From a checkpoint of a small transformer trained on Wikipedia: 6954 steps.
Each number is 200 + 40 x the weight over its row's rms, rounded and kept within 0 to 999. Layers, rows and columns count from 0. The size before them is the row's rms in percent of the matrix's.

# down: layer 6 MLP down (transposed), 1280x320, rms 0.0607, rows 742-784, columns 0-79
# up: layer 6 MLP up, 1280x320, rms 0.0776, rows 743-784, columns 0-79
down742,099,205,226,195,224,181,244,238,267,232,171,248,191,150,195,113,154,255,226,231,195,224,193,253,172,237,217,231,220,213,112,217,200,164,216,216,280,157,93,263,216,170,269,191,195,240,140,146,162,204,247,188,277,215,197,243,211,211,182,169,152,208,172,225,219,216,274,235,179,241,208,192,205,147,173,214,248,146,144,206,185
up743,096,198,238,140,231,208,178,222,134,130,211,161,171,293,169,223,233,208,220,244,226,268,155,193,249,230,174,171,177,230,181,274,134,169,166,189,149,212,227,211,264,155,211,214,244,225,232,238,220,132,181,196,212,202,240,210,171,157,215,218,170,183,199,235,203,230,189,171,199,278,199,205,222,218,196,216,121,189,240,171,150
down743,103,177,198,142,199,216,127,273,162,161,164,198,215,205,267,171,203,238,184,244,208,184,240,240,182,348,180,176,264,148,220,176,216,164,152,189,208,211,146,184,172,198,184,177,151,191,201,204,227,206,171,172,177,127,267,160,177,192,244,213,188,170,265,244,148,140,238,105,182,158,203,202,123,190,197,200,130,146,154,160,240
up744,108,219,198,138,243,138,136,160,193,198,169,165,201,197,123,145,273,198,207,256,325,174,184,229,192,190,187,237,162,190,164,235,216,196,164,186,118,174,220,194,161,222,224,194,220,162,253,221,179,255,226,185,161,193,231,242,179,190,278,266,197,222,174,253,159,182,169,252,232,270,149,181,164,217,203,252,176,175,237,159,232
down744,102,204,264,213,277,222,162,190,261,204,191,217,210,245,181,235,234,261,216,221,209,126,211,224,213,146,228,174,174,209,214,195,197,239,146,155,198,195,180,167,176,226,150,200,178,213,143,240,195,284,246,189,120,210,237,222,189,199,185,176,267,155,311,248,274,218,175,207,220,194,236,204,203,130,212,247,175,159,205,185,205
up745,104,199,158,184,192,166,222,145,137,236,211,179,159,230,206,199,123,194,183,178,207,176,170,167,228,161,174,183,153,184,207,229,275,200,182,236,169,177,211,127,186,185,176,166,149,151,218,197,247,194,209,181,184,222,221,235,167,277,277,190,167,209,284,244,183,221,187,235,227,137,120,216,165,280,195,221,217,197,289,203,181
down745,102,215,292,170,121,196,87,197,217,201,199,120,200,166,218,166,189,150,232,181,131,187,185,201,233,213,207,281,171,186,260,104,195,172,115,190,182,256,174,133,191,206,244,232,128,182,270,184,258,250,252,187,172,150,256,213,161,205,265,176,166,164,215,182,262,153,257,197,189,167,139,202,151,209,168,187,188,79,227,203,174
up746,103,240,193,248,239,162,168,188,161,197,171,259,213,212,179,270,224,143,148,124,286,192,139,143,174,267,213,174,162,80,247,156,192,177,179,224,213,236,250,146,155,138,191,202,167,159,218,156,187,173,120,219,259,248,296,234,180,235,183,139,194,168,152,190,206,218,186,241,230,227,249,142,241,214,222,160,283,145,174,252,252
down746,102,275,220,232,209,238,200,162,190,274,177,149,200,275,190,189,187,145,204,178,195,242,242,120,198,223,234,195,118,179,132,209,140,131,234,245,148,235,286,235,234,152,145,201,184,230,165,202,189,246,202,237,248,212,149,227,167,148,177,171,209,207,166,235,246,162,165,263,185,201,193,266,218,257,209,212,204,221,255,165,227
up747,099,190,221,312,152,245,226,198,162,200,160,170,169,185,186,238,132,164,240,170,157,213,191,155,218,252,181,201,184,214,281,211,174,192,282,225,198,236,166,271,151,217,156,261,166,221,226,222,274,257,244,173,227,142,147,170,103,191,132,225,190,169,204,177,214,150,177,129,241,157,130,203,295,118,201,226,166,230,195,261,118
down747,100,170,251,188,180,195,141,196,285,249,146,187,209,251,265,256,267,248,230,186,248,189,188,243,181,177,144,275,191,192,172,138,171,149,211,199,193,239,210,223,214,95,215,188,221,192,194,180,171,274,175,201,214,242,195,161,262,232,210,231,208,181,247,178,204,217,245,138,210,202,288,166,128,216,160,82,206,194,217,153,237
up748,102,154,232,171,184,151,219,242,197,127,144,150,228,251,235,238,191,258,225,195,232,148,203,306,170,254,245,229,271,140,183,189,195,219,136,170,124,171,316,176,259,266,238,152,217,251,150,240,216,196,259,250,153,212,132,124,210,157,196,169,184,248,238,127,176,183,234,166,234,174,115,107,221,253,162,184,194,179,183,222,225
down748,101,236,198,269,154,268,193,145,270,250,180,201,222,173,145,178,167,181,198,174,273,251,108,172,223,214,215,214,156,212,168,250,136,224,236,181,238,146,160,195,226,137,144,238,225,166,180,155,207,164,188,212,203,192,236,274,242,203,213,234,200,157,182,224,259,230,218,239,189,196,268,248,141,188,269,187,242,276,184,188,80
up749,103,81,265,209,244,150,186,161,207,190,201,201,217,196,212,209,266,170,191,196,199,177,205,211,140,209,231,143,267,222,179,152,227,187,225,127,164,144,161,200,232,201,230,124,208,225,193,174,192,181,184,263,238,225,189,188,207,263,184,250,211,170,133,218,167,179,210,128,243,202,175,223,177,131,229,217,183,278,235,155,129
down749,104,186,227,139,113,192,177,126,253,159,217,193,149,156,248,238,123,184,193,186,203,226,215,226,171,213,214,195,185,284,266,157,231,256,191,228,205,215,189,168,243,171,202,219,200,248,249,205,186,185,241,197,216,210,128,207,234,229,251,206,246,168,235,200,229,216,196,215,161,214,228,199,200,215,174,171,166,216,241,183,145
up750,098,239,207,140,202,263,210,237,183,216,194,182,157,186,173,170,232,110,222,256,159,222,240,172,209,228,205,227,182,192,178,220,253,236,169,187,209,275,133,164,163,160,126,165,239,186,205,134,239,180,223,218,234,240,181,198,226,220,282,190,197,188,248,278,214,227,196,170,192,243,172,153,152,188,228,205,229,167,99,155,236
down750,096,211,178,265,149,147,187,178,159,183,137,239,266,165,232,213,178,222,230,204,220,120,147,218,216,254,264,103,165,136,274,179,270,210,292,211,250,230,260,167,240,194,284,204,221,188,219,179,133,152,167,282,188,232,92,240,165,173,175,171,240,191,135,157,231,251,233,244,201,174,238,226,171,181,230,169,243,195,227,164,200
up751,098,149,179,161,252,184,175,164,203,171,186,222,146,192,191,167,267,142,173,200,209,274,168,160,212,158,188,218,190,250,274,238,194,212,189,171,222,175,218,205,253,139,171,206,221,236,244,254,249,192,198,183,203,237,245,98,229,193,161,223,202,148,251,201,173,267,293,213,202,137,257,277,238,258,230,204,197,164,180,222,130
down751,102,190,235,255,108,172,192,223,167,162,279,259,227,112,196,269,214,166,216,340,268,175,224,213,178,212,197,223,238,186,140,223,231,210,201,273,162,180,200,203,105,183,183,208,157,225,211,223,199,187,165,137,271,187,147,217,219,248,252,241,141,179,133,224,255,192,194,210,182,194,190,108,244,167,214,237,216,195,199,178,182
up752,097,186,231,178,230,255,176,181,152,220,171,156,236,148,208,243,256,208,238,175,184,197,224,236,195,191,208,141,166,98,147,126,179,239,169,228,263,180,199,166,216,236,229,235,334,184,188,238,185,185,165,174,190,259,215,227,272,248,196,229,207,161,201,139,203,200,133,196,184,159,149,218,192,273,187,115,212,216,188,161,161
down752,098,197,168,218,145,176,270,158,210,279,165,198,207,217,150,161,153,247,137,109,146,221,230,216,170,265,230,252,258,195,160,196,204,185,265,166,226,165,180,185,273,201,236,218,149,208,202,203,193,143,266,199,173,229,223,231,210,191,219,280,241,190,152,209,249,159,176,156,245,237,165,194,209,211,214,275,186,255,119,162,181
up753,110,177,152,162,233,216,202,217,186,114,257,285,154,203,206,249,223,163,237,224,228,166,213,222,242,278,198,262,225,235,187,157,193,173,233,152,307,224,202,197,244,270,177,155,234,185,212,120,260,208,49,252,187,183,234,227,148,109,220,169,210,180,201,160,258,210,193,215,194,136,171,105,283,258,187,224,183,160,163,260,141
down753,109,234,173,204,266,192,269,186,138,249,165,245,152,128,258,231,198,131,198,211,247,277,245,281,231,156,242,184,174,245,207,209,211,209,255,274,195,222,91,137,219,259,202,141,185,189,172,209,244,254,174,265,127,157,216,195,204,165,241,196,216,210,301,205,221,166,210,230,173,121,178,224,197,245,189,264,225,155,192,275,277
up754,103,189,200,159,183,254,240,199,228,199,164,121,186,167,223,183,212,213,180,152,211,141,182,191,182,211,219,201,168,181,195,297,256,171,180,256,214,266,196,213,132,230,126,173,167,152,235,239,219,210,209,185,217,148,262,248,264,169,179,200,256,175,189,210,200,193,146,224,119,207,241,240,122,172,227,185,184,223,191,138,217
down754,103,190,221,198,250,194,193,174,213,271,241,183,195,206,226,219,210,159,238,190,218,121,176,263,144,210,176,156,196,264,151,225,189,280,216,120,268,226,187,214,236,200,202,245,215,241,231,225,188,173,174,248,253,110,242,272,170,195,228,216,169,196,243,247,221,222,237,147,210,160,253,220,154,208,166,194,208,130,246,216,237
up755,097,209,223,206,211,121,216,240,178,151,237,165,221,212,165,218,222,180,184,175,170,242,211,224,237,196,207,177,197,175,242,130,155,247,212,161,200,115,231,241,199,146,153,185,197,222,191,182,174,196,238,200,213,208,209,206,196,229,213,203,278,253,165,115,170,263,213,197,222,135,249,196,196,153,237,187,252,222,164,199,196
down755,100,238,142,183,250,257,230,253,190,205,164,195,137,235,175,233,194,230,147,248,139,208,141,299,255,206,212,210,241,213,190,295,274,212,184,199,187,266,196,100,229,173,224,235,259,137,230,235,226,244,228,225,168,233,218,259,236,244,163,159,129,124,238,257,204,194,243,225,160,253,181,176,156,223,176,186,214,252,212,224,135
up756,106,235,128,160,227,149,170,173,119,184,164,183,232,238,160,351,220,209,216,199,205,164,187,139,184,210,223,188,251,170,221,162,215,247,185,195,204,187,192,167,203,273,218,286,234,134,183,211,219,155,233,209,149,239,206,221,223,196,185,189,179,201,254,222,275,261,197,150,266,211,215,135,295,213,181,255,255,204,254,189,143
down756,106,213,234,239,219,228,148,192,274,188,162,187,233,130,208,200,145,179,198,220,212,159,212,194,174,258,247,202,142,213,285,206,175,187,148,229,166,248,155,196,194,164,158,177,177,165,237,215,144,185,195,184,200,205,254,189,221,185,234,197,205,92,273,235,168,129,161,250,293,222,183,222,184,187,155,220,270,215,184,152,232
up757,101,174,190,149,197,159,245,140,216,192,142,243,188,195,202,196,215,86,245,187,245,264,166,185,241,161,234,165,174,220,241,212,284,233,244,269,194,195,164,240,290,156,180,186,211,190,250,224,168,184,168,119,221,104,244,257,263,201,213,199,212,158,145,121,221,234,235,148,190,204,207,210,206,236,195,179,205,249,190,132,134
down757,101,280,196,167,191,214,223,198,178,143,193,187,224,270,185,188,186,177,177,264,253,236,198,218,259,210,184,163,173,170,203,224,147,193,153,179,128,227,198,171,211,224,261,173,183,141,179,222,182,194,242,180,219,208,139,194,155,214,191,136,190,186,224,196,128,190,252,228,150,202,287,232,225,220,255,230,213,240,192,158,163
up758,096,207,236,229,188,170,143,159,260,187,199,176,229,246,205,255,158,185,201,183,203,155,197,266,226,221,296,200,137,230,172,237,195,208,174,269,145,137,192,174,139,175,236,171,197,248,225,194,271,192,172,142,168,107,205,216,141,176,277,236,199,210,231,140,227,184,217,248,220,232,181,209,272,218,202,189,230,185,110,209,170
down758,095,136,204,226,153,195,223,183,176,201,199,183,229,220,228,199,180,183,112,167,277,187,199,218,200,166,221,218,186,187,247,205,183,218,256,230,255,183,268,288,246,169,308,192,117,247,167,239,119,232,230,224,210,170,210,206,211,241,238,110,209,137,201,147,190,139,192,174,306,206,159,234,241,256,191,284,183,147,296,218,203
up759,104,200,231,151,201,232,166,123,227,144,146,155,116,254,191,223,163,221,172,127,195,175,206,190,230,258,260,185,217,162,238,208,230,195,200,128,223,264,239,209,143,241,285,160,192,151,233,120,204,258,227,135,153,128,230,250,213,249,158,154,228,187,121,180,114,138,177,121,258,213,186,198,173,251,204,220,183,197,197,227,183
down759,101,185,218,212,237,215,174,168,282,238,240,197,183,150,268,197,204,273,236,293,206,197,206,208,126,183,190,249,199,205,245,223,161,241,134,231,142,146,198,228,202,158,210,246,256,195,168,223,182,192,216,226,202,262,151,150,226,208,179,223,190,218,219,286,248,212,244,176,200,145,169,225,209,120,176,284,237,194,236,219,117
up760,083,219,219,155,202,209,163,169,150,207,178,188,186,206,208,180,201,247,223,189,274,211,253,168,170,215,215,241,157,229,165,246,188,202,205,200,229,238,244,176,192,168,203,239,231,218,105,274,205,236,267,181,261,206,213,218,167,221,221,183,215,232,238,211,275,206,206,199,163,183,247,160,90,133,233,167,214,233,215,175,169
down760,076,153,190,183,124,231,237,213,180,208,113,178,222,299,238,152,125,183,208,200,163,269,159,227,217,150,168,212,176,185,131,186,209,130,253,260,206,171,199,250,226,162,167,197,302,211,191,231,189,152,265,271,185,247,213,206,203,243,287,181,215,137,162,189,198,219,224,193,156,212,180,236,221,284,193,207,241,241,279,243,218
up761,104,198,223,190,238,183,240,235,183,214,208,240,154,196,188,147,212,212,163,123,129,197,161,177,217,150,193,181,194,172,209,122,202,178,168,206,167,188,193,206,250,152,257,213,258,185,232,213,182,230,194,199,151,153,298,151,285,217,212,253,240,194,160,233,176,130,222,226,136,224,137,187,195,239,222,262,242,177,227,172,144
down761,105,234,195,257,188,247,208,184,250,198,244,122,216,197,189,192,184,144,153,210,201,242,164,199,227,279,224,192,163,225,204,174,206,169,156,121,179,162,168,209,217,213,185,204,113,168,178,213,194,192,242,196,210,161,221,195,240,172,184,189,240,176,261,157,258,201,195,179,160,128,242,226,215,264,229,261,102,260,172,165,150
up762,116,177,193,224,185,221,172,235,197,185,185,123,172,201,249,207,297,188,156,234,199,234,246,159,252,203,195,214,222,218,207,166,165,156,230,150,189,231,202,212,189,255,230,182,242,246,122,128,238,200,140,166,178,190,245,163,217,169,157,230,276,176,210,165,198,151,297,253,176,176,159,193,214,229,207,233,118,197,136,178,241
down762,119,93,199,227,153,183,230,133,171,191,212,194,154,154,149,219,216,180,194,223,210,212,238,173,237,215,224,234,187,260,180,163,211,128,198,208,206,231,180,238,186,288,227,221,216,234,142,196,236,292,178,241,192,167,253,199,250,116,219,191,188,170,239,208,234,184,255,239,199,165,225,270,181,223,144,285,234,247,162,231,209
up763,099,267,227,188,172,190,179,213,229,200,274,122,271,215,255,163,114,184,156,226,161,184,135,217,194,160,262,244,217,217,175,179,154,217,189,202,133,245,216,275,184,208,159,211,167,187,128,263,174,240,183,226,255,183,249,191,232,183,194,205,205,217,197,233,168,257,215,223,190,191,178,139,248,131,230,219,257,281,120,135,202
down763,099,265,208,184,247,226,163,260,170,240,262,208,149,194,174,167,141,211,231,181,221,227,243,177,210,180,143,213,173,230,161,178,258,181,218,167,227,112,144,256,214,212,211,116,160,169,179,138,246,236,139,163,200,220,239,202,212,208,243,188,179,216,224,238,218,281,231,146,157,225,179,288,222,198,213,240,193,248,234,161,196
up764,090,249,161,199,191,210,250,223,169,171,225,241,213,219,168,249,205,210,143,214,176,194,210,200,303,154,170,192,193,232,244,132,201,187,255,287,219,212,189,194,203,213,146,180,157,180,201,196,150,212,231,218,264,199,255,185,189,253,315,134,138,138,304,235,169,238,177,121,175,188,241,148,245,169,216,147,251,183,136,181,207
down764,092,180,202,232,267,203,212,171,254,166,203,206,110,277,145,153,184,165,195,194,141,181,226,270,204,208,212,164,240,183,166,241,225,199,135,215,159,185,269,163,241,223,176,181,211,182,243,246,249,220,226,153,142,215,155,176,173,177,179,223,210,226,215,122,215,216,209,178,200,189,107,139,183,225,182,233,181,250,175,235,231
up765,116,219,207,236,170,211,151,167,116,204,220,213,229,252,203,174,168,253,236,157,105,239,253,162,197,201,217,305,180,144,241,229,235,220,229,157,119,248,165,263,178,137,109,238,220,255,188,185,203,265,192,112,158,177,224,235,181,222,182,139,229,154,209,149,229,138,159,232,241,163,160,232,168,245,208,183,211,244,159,188,261
down765,111,189,275,239,143,272,226,199,185,223,237,201,233,231,195,154,165,186,240,228,278,164,272,157,252,238,167,203,184,184,261,193,228,229,238,96,198,239,175,180,205,191,145,240,152,224,167,202,174,190,210,137,198,202,157,140,148,267,199,310,122,162,232,159,156,273,136,144,175,199,159,200,98,161,239,188,172,269,226,166,250
up766,096,186,167,131,218,173,202,168,218,220,150,185,232,222,141,126,187,194,196,156,225,234,234,145,163,183,179,233,206,278,210,179,258,231,229,245,207,202,170,235,166,113,208,192,235,242,181,234,229,175,232,160,226,176,191,203,157,217,170,219,248,211,180,142,157,178,217,194,154,234,259,146,196,231,195,260,216,155,240,202,286
down766,099,236,207,247,245,230,190,263,164,212,168,142,254,196,239,164,167,210,213,191,155,197,180,245,144,192,246,224,236,176,263,168,132,206,168,270,113,209,173,162,172,217,213,204,196,218,204,254,185,156,214,175,244,140,275,127,174,207,228,208,261,182,171,129,290,169,173,168,173,199,177,151,191,228,167,254,200,181,146,154,191
up767,088,146,243,238,163,215,183,242,269,186,178,132,235,240,130,235,128,184,214,138,172,242,242,186,236,264,196,157,238,259,225,198,141,216,185,171,180,182,227,233,188,146,177,149,200,216,185,201,222,260,261,155,199,60,247,205,270,166,227,196,316,249,150,186,225,243,210,201,169,235,206,201,207,221,228,190,165,204,202,194,139
down767,089,179,127,158,214,147,169,248,133,180,179,224,182,182,287,158,152,202,223,224,212,171,230,215,232,158,102,240,184,136,176,151,215,169,211,268,176,190,188,223,125,232,215,212,253,198,219,209,177,257,241,138,221,211,239,181,154,269,205,193,165,153,201,257,80,184,223,212,219,138,176,232,271,74,189,186,190,124,193,184,253
up768,091,139,239,202,228,186,218,232,199,228,183,200,235,177,269,186,241,159,180,265,184,168,209,193,189,265,184,243,287,246,203,255,206,180,205,237,299,254,184,209,217,199,201,276,225,247,188,250,200,185,197,213,205,153,168,196,138,169,83,213,172,243,216,158,313,216,185,229,196,228,201,218,195,260,145,224,166,274,125,263,214
down768,100,184,214,178,220,243,184,224,230,209,135,245,121,212,128,243,180,141,151,211,232,182,193,230,244,158,146,191,226,169,182,279,218,210,184,165,241,212,156,181,243,271,126,185,177,200,179,183,207,175,231,242,231,104,219,194,219,226,232,174,142,171,207,227,189,183,199,232,203,194,203,216,258,234,115,256,250,218,224,172,189
up769,103,188,182,145,175,221,188,239,196,147,200,123,234,218,222,203,218,244,161,159,215,106,159,222,229,237,174,224,187,133,232,143,137,202,302,282,215,207,246,194,192,180,210,271,161,234,199,257,179,204,172,218,164,228,192,178,216,104,201,194,190,244,198,232,255,217,157,238,136,217,161,178,202,157,167,149,230,144,249,198,187
down769,109,160,240,214,164,217,238,229,199,151,193,202,174,205,228,206,212,163,151,249,192,226,195,149,204,240,162,210,189,194,220,174,194,176,233,239,241,131,222,206,126,164,171,188,179,217,177,152,168,157,196,184,237,179,117,195,206,166,212,188,186,248,211,199,195,176,219,129,255,178,206,180,243,181,219,146,181,195,192,226,190
up770,096,233,164,215,162,232,209,197,188,164,221,210,226,172,194,201,117,233,154,188,215,197,155,209,197,201,118,256,212,207,257,151,183,232,172,153,116,221,207,170,158,143,181,275,191,215,201,152,191,245,126,229,266,259,157,170,140,187,217,143,149,215,220,223,167,198,182,210,304,179,177,297,249,181,219,116,225,285,158,198,213
down770,097,183,173,137,226,208,163,252,216,251,187,168,202,224,246,177,219,210,230,260,199,186,208,244,148,192,134,191,197,214,200,175,166,176,213,265,167,191,228,166,256,198,162,149,206,236,223,208,228,141,271,221,255,130,271,150,222,218,258,262,237,163,199,259,259,177,201,260,229,273,207,190,270,167,252,233,153,155,165,223,118
up771,098,121,156,170,192,286,239,157,165,231,222,188,242,178,236,213,83,116,233,189,181,218,237,264,186,232,225,236,219,137,129,216,215,249,193,209,214,299,239,216,218,200,171,223,204,105,202,124,234,195,120,233,128,227,247,272,211,188,223,162,230,205,242,189,170,288,240,217,174,214,219,213,231,276,223,232,145,178,212,187,195
down771,096,207,132,144,186,214,252,160,245,155,179,199,217,243,252,228,248,193,271,255,183,140,249,203,246,233,219,195,111,228,219,190,160,211,220,273,209,253,210,175,193,246,183,224,244,183,232,220,147,196,241,236,165,252,179,201,192,79,181,236,221,230,250,184,237,178,228,212,208,279,198,180,263,195,207,241,207,158,259,251,104
up772,100,223,174,244,232,139,274,67,177,248,168,243,164,230,160,221,167,232,213,255,253,252,257,213,211,214,187,203,174,247,231,168,210,197,137,205,183,214,154,185,174,194,254,216,247,179,223,173,227,231,255,211,241,182,260,226,172,142,143,259,173,165,183,240,171,197,240,199,164,256,171,163,180,156,270,158,234,217,110,191,139
down772,101,177,247,162,215,206,220,37,194,305,100,211,205,151,160,201,174,219,312,165,166,156,230,243,182,248,160,187,229,207,261,180,183,292,236,185,163,226,198,136,209,220,259,206,222,195,178,180,215,128,240,215,142,157,137,183,109,201,241,187,139,220,174,239,149,186,252,234,92,181,208,202,237,143,135,227,227,184,155,186,198
up773,102,217,181,243,310,206,276,146,219,158,179,153,244,142,250,190,249,225,118,183,242,143,222,223,190,146,170,170,208,281,159,301,215,215,175,185,290,212,232,247,213,176,143,286,196,238,199,226,250,182,142,169,176,300,258,168,156,186,178,170,199,163,175,229,180,217,154,198,235,220,194,231,231,288,226,237,264,258,178,202,151
down773,102,235,173,234,208,151,111,239,168,189,295,168,204,172,247,210,177,228,41,151,233,165,211,225,178,211,199,237,197,131,221,224,283,204,155,214,203,155,142,167,219,122,171,179,211,217,129,217,224,228,219,173,191,177,244,221,211,248,198,251,221,249,193,254,290,218,217,229,174,203,208,236,214,114,175,225,234,237,155,198,241
up774,094,225,215,188,235,181,242,188,179,166,169,233,183,218,186,203,218,224,231,206,197,191,204,146,85,136,166,224,168,209,229,125,312,135,188,214,191,218,166,191,209,181,236,241,173,161,169,240,154,181,140,183,248,236,195,183,188,198,242,256,276,215,217,191,163,224,223,241,295,99,187,206,207,236,185,276,246,264,231,271,163
down774,095,90,168,251,203,258,175,202,164,224,214,216,152,143,245,232,229,184,161,182,188,179,200,178,166,161,215,221,224,188,217,260,235,277,228,223,154,159,259,187,160,228,159,171,237,227,226,180,159,240,214,250,120,237,171,199,222,199,136,155,241,177,229,238,118,221,175,276,196,259,206,244,190,240,220,205,150,215,197,176,188
up775,102,245,219,197,267,182,192,160,253,190,284,259,232,183,192,162,218,175,167,110,169,203,178,161,228,212,171,197,261,152,207,199,162,165,196,204,194,170,264,211,202,174,293,157,187,195,269,150,188,258,257,192,207,266,205,185,218,187,195,194,223,193,166,70,176,274,149,143,156,182,161,194,132,229,219,188,247,205,220,199,211
down775,102,204,223,193,198,238,184,180,244,186,264,220,254,187,273,236,225,139,232,199,167,250,198,165,179,208,170,188,244,242,223,224,189,145,260,165,194,211,185,153,192,213,286,226,223,181,150,135,117,217,170,210,212,227,160,196,233,205,130,207,248,246,214,167,212,176,209,173,164,187,205,135,210,231,198,196,209,216,182,207,165
up776,098,218,261,205,233,158,226,140,148,179,176,230,114,171,292,246,164,189,236,161,209,277,188,180,215,233,191,255,183,241,222,249,185,157,135,169,269,224,196,259,128,213,227,108,196,272,222,151,194,257,247,127,180,232,159,194,221,240,145,156,255,128,235,171,225,126,214,226,193,205,244,198,207,168,175,234,158,173,187,267,155
down776,098,237,275,225,217,259,165,204,204,189,193,223,139,195,178,204,190,157,171,198,274,159,162,213,221,168,218,222,151,240,230,161,185,128,158,230,150,194,159,205,163,219,221,204,210,190,268,245,192,154,175,230,214,217,148,166,256,158,206,180,222,242,197,187,179,203,96,238,175,209,217,166,197,105,169,151,178,258,226,235,236
up777,098,275,227,208,210,223,213,197,202,166,126,210,237,197,224,173,215,213,229,239,245,141,194,167,234,169,158,177,170,181,215,137,232,170,140,198,240,158,227,184,136,247,253,213,211,179,234,248,235,245,166,260,231,266,219,151,209,150,189,173,167,247,216,165,205,155,212,186,205,188,164,198,251,171,162,216,245,207,177,138,190
down777,094,264,154,234,164,166,223,163,238,193,249,146,154,180,250,194,248,160,170,215,232,203,201,294,240,232,231,267,230,188,189,212,150,242,184,199,212,212,174,245,169,246,250,191,184,195,204,145,232,188,246,184,253,160,171,197,211,269,140,204,164,239,190,187,182,217,239,205,173,243,184,228,178,220,219,250,144,178,184,217,194
up778,097,195,199,141,179,244,220,234,206,254,221,201,250,244,208,175,176,222,203,234,191,151,154,287,317,194,123,184,201,172,285,210,162,225,91,185,173,214,224,153,190,182,205,200,181,169,220,169,207,199,166,238,101,233,190,333,203,232,208,143,178,198,138,178,203,218,233,184,200,229,172,198,268,262,210,156,226,142,193,219,197
down778,096,153,125,219,94,224,196,253,298,225,182,119,161,222,257,234,203,218,163,212,169,254,155,119,193,165,256,180,180,231,215,188,218,179,183,203,207,170,151,173,146,185,214,159,200,130,266,244,123,140,206,152,171,180,213,210,154,271,221,206,222,234,154,220,148,192,272,184,242,192,227,174,231,231,171,219,222,236,195,239,247
up779,103,153,231,219,203,172,202,221,217,167,213,227,237,157,157,285,150,145,295,168,198,262,180,207,166,170,202,153,185,121,203,162,251,130,244,161,170,228,144,273,203,184,212,178,173,175,230,202,196,177,155,216,215,234,169,194,213,98,261,190,255,274,193,220,217,262,268,215,269,214,132,277,209,190,236,177,186,264,216,220,164
down779,103,124,190,237,211,234,177,267,217,210,148,211,193,177,129,208,269,148,178,206,127,200,145,153,200,182,190,236,139,136,286,223,189,250,245,152,190,183,206,173,149,172,196,226,200,140,179,170,239,254,196,208,219,226,212,182,177,179,240,212,147,161,110,284,141,185,133,142,191,234,222,205,183,216,165,258,219,192,236,218,198
up780,107,208,194,233,224,248,197,184,195,228,166,229,217,219,168,140,181,152,150,152,204,218,258,257,199,175,188,181,210,256,285,301,242,240,217,177,137,226,176,207,228,177,155,193,162,153,222,269,180,159,175,145,194,203,247,218,211,212,155,235,267,202,266,205,210,139,196,228,112,156,187,216,225,138,146,208,286,174,305,190,252
down780,107,229,166,263,251,153,215,131,144,167,204,232,239,213,233,208,184,124,238,188,181,261,237,161,241,193,217,196,121,220,237,191,150,272,160,171,222,136,223,214,147,170,192,228,245,186,238,144,198,217,239,175,199,181,144,99,217,194,282,218,212,241,126,139,157,187,163,204,184,192,228,187,255,168,177,209,238,262,251,151,180
up781,095,207,200,330,268,163,106,170,233,148,145,177,156,241,189,188,231,140,221,229,224,254,168,200,164,245,217,204,160,205,130,236,167,205,204,174,249,194,241,159,196,225,222,96,206,245,233,260,249,219,185,197,218,152,220,166,109,220,188,166,179,222,174,233,217,165,222,161,228,258,146,150,276,144,204,268,181,191,217,187,191
down781,094,209,153,191,198,178,255,155,243,245,235,255,107,186,152,195,263,255,219,189,235,229,166,236,228,235,170,186,183,199,166,252,193,143,165,206,159,193,153,269,165,213,157,181,181,223,135,214,170,254,184,262,205,119,136,193,114,203,189,175,183,225,158,191,212,186,246,206,224,168,160,178,114,212,165,198,216,238,195,183,191
up782,094,227,263,159,226,153,141,190,254,161,145,144,142,150,231,229,177,234,189,144,156,161,233,262,221,252,238,171,218,175,194,241,242,163,270,270,238,246,159,95,301,235,239,238,159,214,180,232,219,298,234,159,219,150,302,171,211,122,271,178,203,145,203,263,224,154,219,233,207,175,228,236,122,262,168,213,170,142,114,245,154
down782,095,149,177,139,194,179,137,214,126,164,201,217,227,178,175,211,197,214,157,212,210,245,221,130,154,199,159,262,221,239,195,209,151,266,226,157,168,160,192,271,104,130,163,190,167,169,199,199,138,251,225,234,276,239,152,157,212,216,171,173,221,220,229,164,201,122,189,185,200,168,171,181,205,112,172,102,155,230,232,212,183
up783,099,237,249,142,174,141,159,196,195,195,212,224,109,194,218,194,232,282,183,240,241,177,196,164,152,230,265,167,237,107,154,202,261,204,183,186,215,211,192,134,169,238,240,187,242,149,166,222,245,217,229,184,237,142,261,175,199,182,188,209,188,163,273,98,218,256,194,202,226,193,238,164,293,179,193,193,170,202,233,205,111
down783,096,169,204,171,155,172,180,171,171,193,204,218,167,178,132,132,206,133,228,232,188,212,271,188,209,149,202,155,184,192,246,156,180,201,148,135,173,188,228,206,177,178,176,200,164,222,241,225,219,125,236,133,171,172,169,285,163,168,266,251,148,126,197,268,262,234,250,166,264,250,180,197,192,156,226,217,190,215,153,202,206
up784,103,188,204,223,214,179,202,213,169,205,236,234,175,171,182,213,174,219,193,114,189,190,148,106,187,197,208,189,146,123,196,232,167,110,200,208,139,143,250,249,187,147,172,261,140,205,130,198,250,275,201,198,117,212,236,164,220,227,203,159,174,179,247,253,225,201,166,266,184,312,158,201,170,200,152,172,231,178,161,172,147
down784,105,266,204,337,161,202,144,219,163,180,227,232,249,202,250,207,182,121,175,205,184,235,159,234,175,183,172,198,196,170,252,141,85,171,230,262,199,284,190,172,296,184,245,158,226,217,212,196,204,222,137,235,222,209,228,207,204,175,197,219,200,191,204,143,216,254,214,187,221,120,189,245,221,137,194,191,259,229,235,208,260